Each number is 500 + 25 x the weight over its row's rms, rounded and kept within 0 to 999. Layers, rows and columns count from 0. Numbers have three digits each. The size before them is the row's rms in percent of the matrix's.

# gate: layer 16 MLP gate, 192x64, rms 0.275, rows 152-191, columns 0-63
# up: layer 16 MLP up, 192x64, rms 0.273, rows 152-191, columns 0-63
# down: layer 16 MLP down (transposed), 192x64, rms 0.272, rows 152-191, columns 0-63
gate152 099:552507491495453526532530530525545520463494472448477506481494480499514461529539490471499523498505489479502493490469504520513548537519521506469481514501493496503544483535538509461508521536500498
up152 102:521553575475502483500491506526456531452488494460475517494491486538499501484488510528506519473509483466498474525484485529479523461476508472512520496449498537531498484525479511482507524478519527
down152 104:513519481497483508503462517477478460514501479496471458541535519512477491508532503486526478472489476487527520498432472493512501513444479508449470504518491522530525473505563521489484493508490526
gate153 101:475517464474464482507484541500514514491545522471504472467511472458513460538514481538547560512482497498507493470438508543531508504494482501519480462499509500525513518486496492506491505497461519
up153 110:486440490511459480461505499503493541499544509441466530459528511467473485538513511496467503522490521507500507523473468498496511470518476497491490502455468499477454468517481539505498503493528513
down153 097:497474500507494530485514504489504521475551545505491512556507478520527543483502538524506523452492489508509478436464492519516532463517489486527486525514534460516480524485536504522481478494477533
gate154 092:518501516513500546487507499551472513520518501496469514489501494528555484524514521473494476471484538472500493526498467548537458535519493524497501486491517517495491449532486544533514462479476463
up154 094:524466532519488443494534463484515546495473511505496494554456481474451493479507520516499510516503503506565504502483533514502483513488526493526517484466543479513487501520540537489491516540498511
down154 101:515486514525552495484498497500515532521482475492464500476511459492514480498493490508485447506468570512473535481505494501516486532501524489478481486482464475520455492496529528564500505484551475
gate155 101:495509532451543476516497485450486501508490483513475492498506488485497495535479520512500523551539474529464491449459479498521499541519493506519496520525512473462545506457518487543528495505472521
up155 103:546524485475472475492488503537517498474515539487479511484483526469508512487545497488530452512562441501522539499511534516475455503518509507513489482518505465484482499525518494544534497472505516
down155 103:476515511496499509491488476464477521504551503485482490522518440507475501495502479461531494494448486465460544499494493510510512490502466485508519512535444500510511532474520492445479477495554476
gate156 105:495525525494481525463499491515542518488502531489523568501481517486537521514493535491467523536502533479485464502491504496511510487478490518461473426508494507478486527502480510484522486492509429
up156 108:537485539478513478518569504486504529481521545500497491486512506518540509492496512449476503536474487554535474490455522499505492460529478468458491497522488502462529496472498463499492492498490513
down156 097:474510482498506501497469523499541502494489483502497535495530458493514529529461480511502515488485483524458465500494505489485480529498456525540472483540523493458465530491481514457527480552480443
gate157 102:505500517457526498464485489503480511430507520495510506474445528465505476546511526504475513517470536502508501482466494516487494474476506494501447500496509491488502476546502556501465506556498516
up157 090:484509497482470485511482479515471501540502505498488506508521481518516502480484506480486534489481482468483512547546500500502500476512498512471511489526452416511523453506500462438487549484524516
down157 096:468501505506444501528500494489526517534472524464495510517512524505537484518526473498505486519525518508457521534519485460479486540548474443495497505474520493512472559519464501534517499502473520
gate158 099:513486489501527458486534471513546494451527492455521505473546454432498524546492497488467464507516519526495521503505489488493489468492505479474487528506520534468478529492499519513495470472506518
up158 101:482471528511494501478536498506480498476473483526537525460498530451489498469469545509505524508489513460504456473482509468489554506562527496486489483480511526482487455484487529472506515506530519
down158 095:500499473470486507494471497495487508478509454517535510495517503504521501522505467525490501520524523486493487547556553492492497487504506487519504468489511490456482488473468498533521479551571559
gate159 092:480514522493471459481503499513491481481564495514465447497503483546516485531485487540472546495502479523504485489496497515499507475511544515505498490516472519501472500507434532516524532469551482
up159 105:523462520504530512453500524493499466533499517466460485480524538560514451501491473532494518521513489482513516474506499518492455491515470515521524533469528524509518514532515515540529493493543518
down159 096:452516497502511510500519513488485528486486484523524460507477472505480522467490569522512503504515455467480519506518499476457494517485509490506457486568476483485523476467534550485516476481526497
gate160 107:533480514471458480484539475503511517528523549510507479497452488480522469496462463503499492529508474522536548498512484482508463508529525512473456523491459493522519469503507495475504489463548513
up160 106:499537511510483553491487496467511486508495485487483482519540511462476500559472510553513514489493541521488474511500510520517535554467541494536499471507519480503495549503471537528509493515469515
down160 102:520486527485469458466519485520441492509487567483509457516499546487487549497471515486515499506512558508483501508483541471546480519508493470481506522466501507505523514506506470481472471498506504
gate161 093:512514499481515507473500515516463489492489527462476511546502530474554534539474497503564461499527494524484476498499478458486468512530527488481494480520522472490535547499489487540488516476484468
up161 098:513481469525505452511456549518527470509519504500476473542476496535460487453510515497511481489492474482500487508526484499486488508510519540533501466513492533566515504505494544460468490468494485
down161 102:499513522474480559502493488525504559556476493487512509479461530484503471546532485554487544500496521504491511489472502479473507491500536479467492483489503525474465501466491461505544493495510514
gate162 104:481534493534519500481489517497513518490511488509471523489450496528509500490454480477525459506518475500465498527479515515509486497483470505483494507572567512517497531502521491467549475500460457
up162 112:540513460469501494470485492444488509493479510501462498463514485491479532515517529514506492511486491479518510490501494470519533489530504492523492515481467465492521452493520447557547476467472542
down162 105:472517504514520456508548477477522472487448496510523501470480505523531469549519491487492495494507482495529488490500495471442470523486578505492525497536500472526478486516492478478507466497482526
gate163 101:495504480518521529534521487455506512500515508501440514482533491500480456537498492529532517525517473499518491469532454523492503451479506489510571484466517529498516511509477476533500468476523515
up163 103:499481499497519508500492485454527456515510521493456516519517449489493537491513462535453485478481509566504494490518501457516507469521480509485494507476575474538515465518519495484486502499491496
down163 103:509524514532501495496495449539491547528532509497508499495514494527478519516494488509491501470527479528491486463512462516494493492497490556525488439506515460445495499477481518513437468534480487
gate164 097:488581479475520521522529489452471523502503488491500503500532503495513550526473458519518527467520495496505493478493442511495523487453526487505493472521475528461495534477506513532485527508499489
up164 101:519544475473551525489524509500500505539477491495473488483490548511502476490450468473487487494496476475505505504478504507489483492473540518456504420487488451524517530481503525512475518495524472
down164 107:555497543471460462507490535507505457510490529482540546511535498509470481493528519492469472491485494522461503531475484483519486503487478505497488513468496519513495489520513523541508502572462496
gate165 105:509516536489494552471480490511540523490511504466408505518502500523498490527509513522503507521489446500487484488501475549502471506516457512499479544504463532483490506499479502497495531449504512
up165 097:491488472483535531501519500506560512525514517485446556510492506530494468522473478488561524508498496501484483484506539502465507499561475502464490499457529509545507501492502485482481472494518481
down165 100:520507487539462457478507500534491541479473490529503520526508518526482562487521507513493488524489489507495504498523483481483492523528483516512469483420516538533505514556495494508474456481510482
gate166 096:491462467471471489493512516493483495481534496503534559462532527509472488468533508505522480469492492503488474483539461525537512483463510509470508510528495509530470478512510526511469498551553520
up166 098:524508462487498528482542533469506494492502460516460457476453519483507529511536456502520518483501518474470513487521509532557521474460504495512471515485492511510497478509555521496468469530490499
down166 100:552462482493483560522514537519481509490516481520463508495501508467496540494452496527482489481502458509497509518518532483518488517476507516518477488535514480515436500499508466453486516528453503
gate167 106:496502478484472489546524508442493516465475509529473500505504513436482518520506484535511523522532508516504476477552444458509505486498491532506467483503478494485521507540495463491497505455521475
up167 107:513482506467483494495536490490517539507475488536443512509523483488538472545511452455486520503485502503513494494517512508517491508532520536476451503456438510486476475494487509508542473464484488
down167 099:468479486483525535506508529487506451475495470509505502494495457512433467455461505519533487510468531547517512481506488494497499523575522527495491516491545493494505507517502468490499479487474492
gate168 103:448488488486507491491502488498513501539542507508474499493493507539513540545483483514463468486497481519494486486496469526479485495494505527500456456506546455537498521477491461516460521526503435
up168 103:485557494485516483539497531507503466475482529476498523513491494442507485512493491528523448472484476530540537469506491535510518469536530484487500477499513482490491515498555512534520492515461534
down168 112:503519525501480507504486454546508495508469531517540529503548518542525520475526511487511521537499459487492504478511504509446467484466517538491496460471451508505509482502472492515449504462508494
gate169 108:518528506457487495483524504498495517444473466469477477506486504494501488543533531525499508482500484526497515497509417526531472473543510514517521487513499490519475524508489526560463527514481509
up169 119:477486515470464492522483534539541480501476497513521454523450478524495533509481483489501529518474567482457482490501483474476490517511495499502466504486512521505448538493475461494524518504541496
down169 112:501499472508472526505473514513507501490498517525530511513514488497491467471526478477533505507461471514477505527507489510528523505498545530497484460520456456476508409435498499471510506505519508
gate170 106:479498501527501532507511473501445482494495516499494468492495523477518488511506499521530484493492514531500481493570474479515507479528482489490501462526458514498472513451510572457532529524484457
up170 107:517491498518492504475521498538503474530432464545501496467497490460521482504511494575528529523502508536467474501517521527506487506539504469466501501523462483502494522481500518523511519549508486
down170 101:538465510486481505534491492528480520494488509532500472533482473483508501455468511480518493472555509470506531488471473483532513478492451527469471496500466485531514493505528567450504490502518505
gate171 108:522495494501486460452510488528506537508510506497481531539490443473497526494461532492519500532516562567546468498471512500502472494512514468491488480508477488514473505498480478508504459490526480
up171 110:533479521432508445543500514480500520518502505530498515484524494533494477511480515488486543495528517471558510513479496504516537508512511473444492493496514480507521440543498507503489523504484533
down171 110:515541490524479470485506483512488549533498480495511512542507534503478524499494509501523529515528523503496438518464498534472536474498507488544533462482444524496512521491461507456486496503471478
gate172 098:489510499553528500501465482524506491494520493540496508555453464441524501504462525513493450480484534553522507478494524508445488490507496519500514471486518517499487462494502487467517511477526499
up172 099:502517511481475528494517517520481482503516448483490500516459529506537485519552507509513480484494444533477508510490460497474473514477447463449481509502488516475454518522517501535536513484528518
down172 104:531489512550521523480467520547491526471481498459513525532491502532481502518513450466501513461524491528493506477524507517501516528495549470468472461506488488513468526505486507475501541513547477
gate173 103:489485469507508530497507460472505472473486467491474472519515490492514507519499503513487523462503495498467484472492480471452445461511490483475485459533487490531471425530513507478502530524545493
up173 091:499549516516511510483481515480509518503551491495476516491511487472511507516505520461518522509526512504495532500524488531512470527535467505526500521526526469489438466521474449482497508505417503
down173 095:489510524481539496527460506519495517534498476526521522509536532531438491544503505450488527508513472463513490501475516525527495508475517513547508501502533468507526461461497530470467474519486490
gate174 096:526494549486525520490448477539479509514526488470521541480538523520496496521488509485520486468471539518518483456510446502537498512462462495531490523507515516502454511526534512492486504541509504
up174 095:506500516502502515530497476502498439451489512505529504530484495487537471482473492494513493522545458536448558490505473535508494496475507481478485470516518481520473530454508443511503513508514523
down174 103:523464531506519515510507484480471482496507497451546518549485549521512473492491501468497523436510511500535473501489517512527487450465501500489510532513492501520498471506508537459445481494505531
gate175 099:470495466499463503499482528487509483520581515504476464510505511479503538537492507497537507526521495502518472490512507544490473449450509530518469500520487532446492489529525505504494536509497521
up175 088:465489501491524530490509511516534502513542454474542545491520482493539495478534470509541496508533445492520524463476481462514523510499521509524527526510488499493509483464513499550537530469500509
down175 100:505499493522540526523517535510483513462466487482524491521473486515491550473474528469492458444472529473497490484519505496476523505503518487511512536516497506499571523532495478490512469551492532
gate176 092:473498456522527512531503535517491513529499496521487479496530481445469460531476546462520519503536494490515538481453505487522494484475508489451499454528499516474493479500499475533508479524541494
up176 098:501462484497513510488501503561510468519485520520482533485493500499462508438529550501439495478526476479531479464464511513503522473486517501528515525476491476526508494462504487519539521484511464
down176 103:495501521487476492496465489554467486527566513492493482528507492474528519502466498515517489504506506487450503495524522510553485514481510471509517501449494475476451497474566513458513506476507486
gate177 107:483487509474457487510570501506496487449491499507523489497473514535498485458527498511508509533502485484497515519469512516573510487531499505498496473508471479534514489533462478436517534520512481
up177 101:492512498492544456511510464472414485475465491513480488510509480515513492514480497456469534533527494553506528524527489494523515505508528460465536483489495489536491506493521503488487535496528489
down177 104:481474502527485531475504523504541482472501478502502514498517493500538511476552483480521514458472486506530484524437524532516469515445497452471528502488548479502501508504496505456528521493489532
gate178 097:483481491476467484509514520518444468518492520490481500479508520511518483514517501462471458522513511508555476495524513489456546502490471484499504518507526515535541496499496455499468545558528527
up178 098:489516477500503466523485503550440480512483533490497451538456465510524498527441480508502519506506535503500496501500533503493504499464524497525497486512525447528529502566489476486512521504493494
down178 100:487472506515495512504511474514525534464534533463480507512523512487529505498496466502460590486470498443512499524493480486511507524514508466475498524502512499465448525486526520496467512489517532
gate179 097:502501573475543503524474541497512506526501499503483507481464493520494516517486540507498482505502474553559539482511453482479481497528534498490477494474493493537529469473502465492494515529467489
up179 100:486540498497490507480482494554516493529496511528496477458491501482457466499520504493520522543506552473528516515508511531519513469466528478520500441536490507496485487539553463460486514502501516
down179 100:511530542560484454513505520482492469504513466502451503488484495538473482505529495492483499471493500525513515479532479514515480515526536466489525510478516479503447549538483481542504508457507517
gate180 098:469527486450476520488493467513509503535536555488553483538458505491477486506497470534509461493505460476505531489518492488485441535482485508500511474518505500477507487509478533513496467502538467
up180 085:486514493532502445480510494462500509490484476486503494479475476486556547498530470491523487424522491510502496467534500470466477545523518482507500483485519498490489489510552520487510529524463520
down180 092:524427519463506497545497505501525454549483497464510491494479493489503468476467524547463478503500500493499470547509499531512536518478493504527489533525497510485515467494487522512521506461529465
gate181 108:490516439467563488508486528496520540571540491441489493466488487507501478496505513502479522540514478521492510501494478519487486495501515506458487496488538476490474499510508497533487519478521456
up181 102:472501486476452526510485485530446469520480485500495523503538522515493506512474574466528504513477497521490497509505528490510533550467505500502508455487524550467481534491482515497477477476489525
down181 097:531457482460502483465531544473522510508439497535449505488472506505495489476490469537481523515549496519538534502509465496486493493487499511520506491497514469463510462508514542488510545486505482
gate182 103:463543513527474514547526471477480492512496516533510503478514482490507467497465514547491526503495528477446460502522496529480474475521515503505541496514485481498472516505475490538462561503501459
up182 092:496476483501520485499525537505537520533503496486537509463494530498491436483520473499489482535534487487519500502497490536486489505512485526490494481461534560461527491462538498459504496525553523
down182 104:502502570528511532475543487498463497530499500487491528509441500495497477528536556527504505489503508514531518498488563488480509515493501484505523502530474486436514528525504496480493523491471485
gate183 092:510540490475484503518511474466539547507484522525507528476529548493510474484513476492502497499486526466447491519458487518495470518476518487488537486516543505503521565541474497512500519457508515
up183 099:527541511488459494455501518495499511525515497511467510476522484563489531484507529495538510550518472534462481519464499515500522542482516517463521509481517485516509522523506464474488482522556495
down183 103:442530469521478507480500496469542546463522539514494487451513505496522485488506522537480505482510518466501516501456509543507456551500491501530473497499476508529480530492474520532478518521510517
gate184 102:509528460487480545465516540481471517497498488511489521533532511507468535516477506467502453489482531478512511519464520527432515470477543516523515517503520477492506467529496462529509533512501506
up184 101:495489495469456487555525492470554481515534520515478495503482508510480524530489516536472488510494545513507528508488520496473503495480505475462496476587485475498460497518489473501484486493457508
down184 106:491482480447509478466470522504544505527504496479492504465497519483492537488492470480546516532460522440511494512482480503507512511535522496443501484502553491484487522502502449502456490511509531
gate185 102:497484524450489504536482490499478528486516486547501485461497478518497537517556551458483513518495499568486530487486480465484517536457520490524503483526507529475500506484464528497509523491501510
up185 099:549510512455498473535509563517507525531488526501491526492449482465512488482466523493490480527510515513531484474506478459541499505496500493456532494444520501494495470511471494484498456509528510
down185 099:540507486514525512539451485434449473517514545496485511451528535503512531508510491489516513516461481500499515520514507507496521534529508479498495479507537517499520464535487518505486536555497501
gate186 097:485500483482520503508484500493478494492478529540467538511501484516516473540506482471518496537506492461517511527521529503479472474565542498481467506530460449494479495538500530474500553478522485
up186 102:488490474496488482493475470490502509494529502501500460494479527526488514495515481520537492452493441520495504476519506494532528492518491479531554502455493513560480508450514509491521507561456521
down186 099:504516496475519498526476501535486508512482507545500523504499508450533493512495507496509526519530521507530533531478446484492440536500568497512500514516499483445514448500498512519499514480534469
gate187 103:523484520550508482522475512469454506467511499461498520490496483441491538468470522489500551495468522539493477502505509522492516486534551514521463499494545502492510479526502496473467510469500535
up187 111:499520484529495504491465486453470515485484472495476513477503428516524521511507466513489551535473481519543553466537485530479491487498500476503503496484505533477490524490492469463510482460530504
down187 107:467501500448520504498531548498464526514496493467507468525506534487475468535532495490518515505474508474547498526460523494536485583505504473481492532487494541492509471499483493498532502494515505
gate188 101:524485523514516489547535515557482547493443496463506543497530500486506481472518511472484527480467507519498477492459487541518539536505529512496521481496509494483472514483471460502505476530493469
up188 095:500521489570536562511491500484477506499541459495497500493505500494534510490501476515491492516491530495547462496489507500495514503501464515473519466521483522489465485530497586488519501474530515
down188 099:529495497489466523469493429530518468491507477484520532495500506525520535511499493491538511490516479548514456494521506499490479522490538547478500493473494557519529481477448491487462520500521483
gate189 101:523550489479498490474509524540489484478511519510460508527508496508521480442496490453505475491494478525486499509484479480522521526444529502484502536494521528488545454522545467447504516513490501
up189 098:521524515517542526498477518539517467518525522468463481460510507490501527519484532485487473512512490517478462479479494534492521478489492575481518450463471481529513489476486496518520474497469533
down189 102:467547499542516473492507460471498530482477516498523464534435465501464481505512508454511507479510464503493486522495529509516480461533462531519544547496498521491492505495502496532499474506474494
gate190 106:494534490456461533507495513528468517466552508484514483464474548550513457469479493514509468503484525552481514492478509489505486558533512483496506501502467506477469475515485504493485513534489514
up190 101:501456471464485470527467485488524495541471472477485501521537510488513482471512477499521486498472488513490477489483480555499536525489438544520477470539463497490492516519501543521506521471507475
down190 098:422529477509465537495529472480517520534492473480511493546490546485519523505517498498460476516516502488482527512508532530453532530479516526487496529504486467485469496495516477499476485482543506
gate191 099:466477499474527500545474507473493526509456509484511496465541489519465496523482486533538510556523507475546502533513486530464501474516508539503533462516465488508491533474488493524515535524498483
up191 095:450523532486518527486487491463496484446527520513499513477482561541474483488507529505493518542463537487536490506518513522461489480514528487464521538478516532538490497478492537496503516487480499
down191 083:521510504523468570490475476517532517526509468490516505495491490519470513472493496498463485480494491503467522563530504489533519521462502515498457493510543499548497488457503513538462485510532521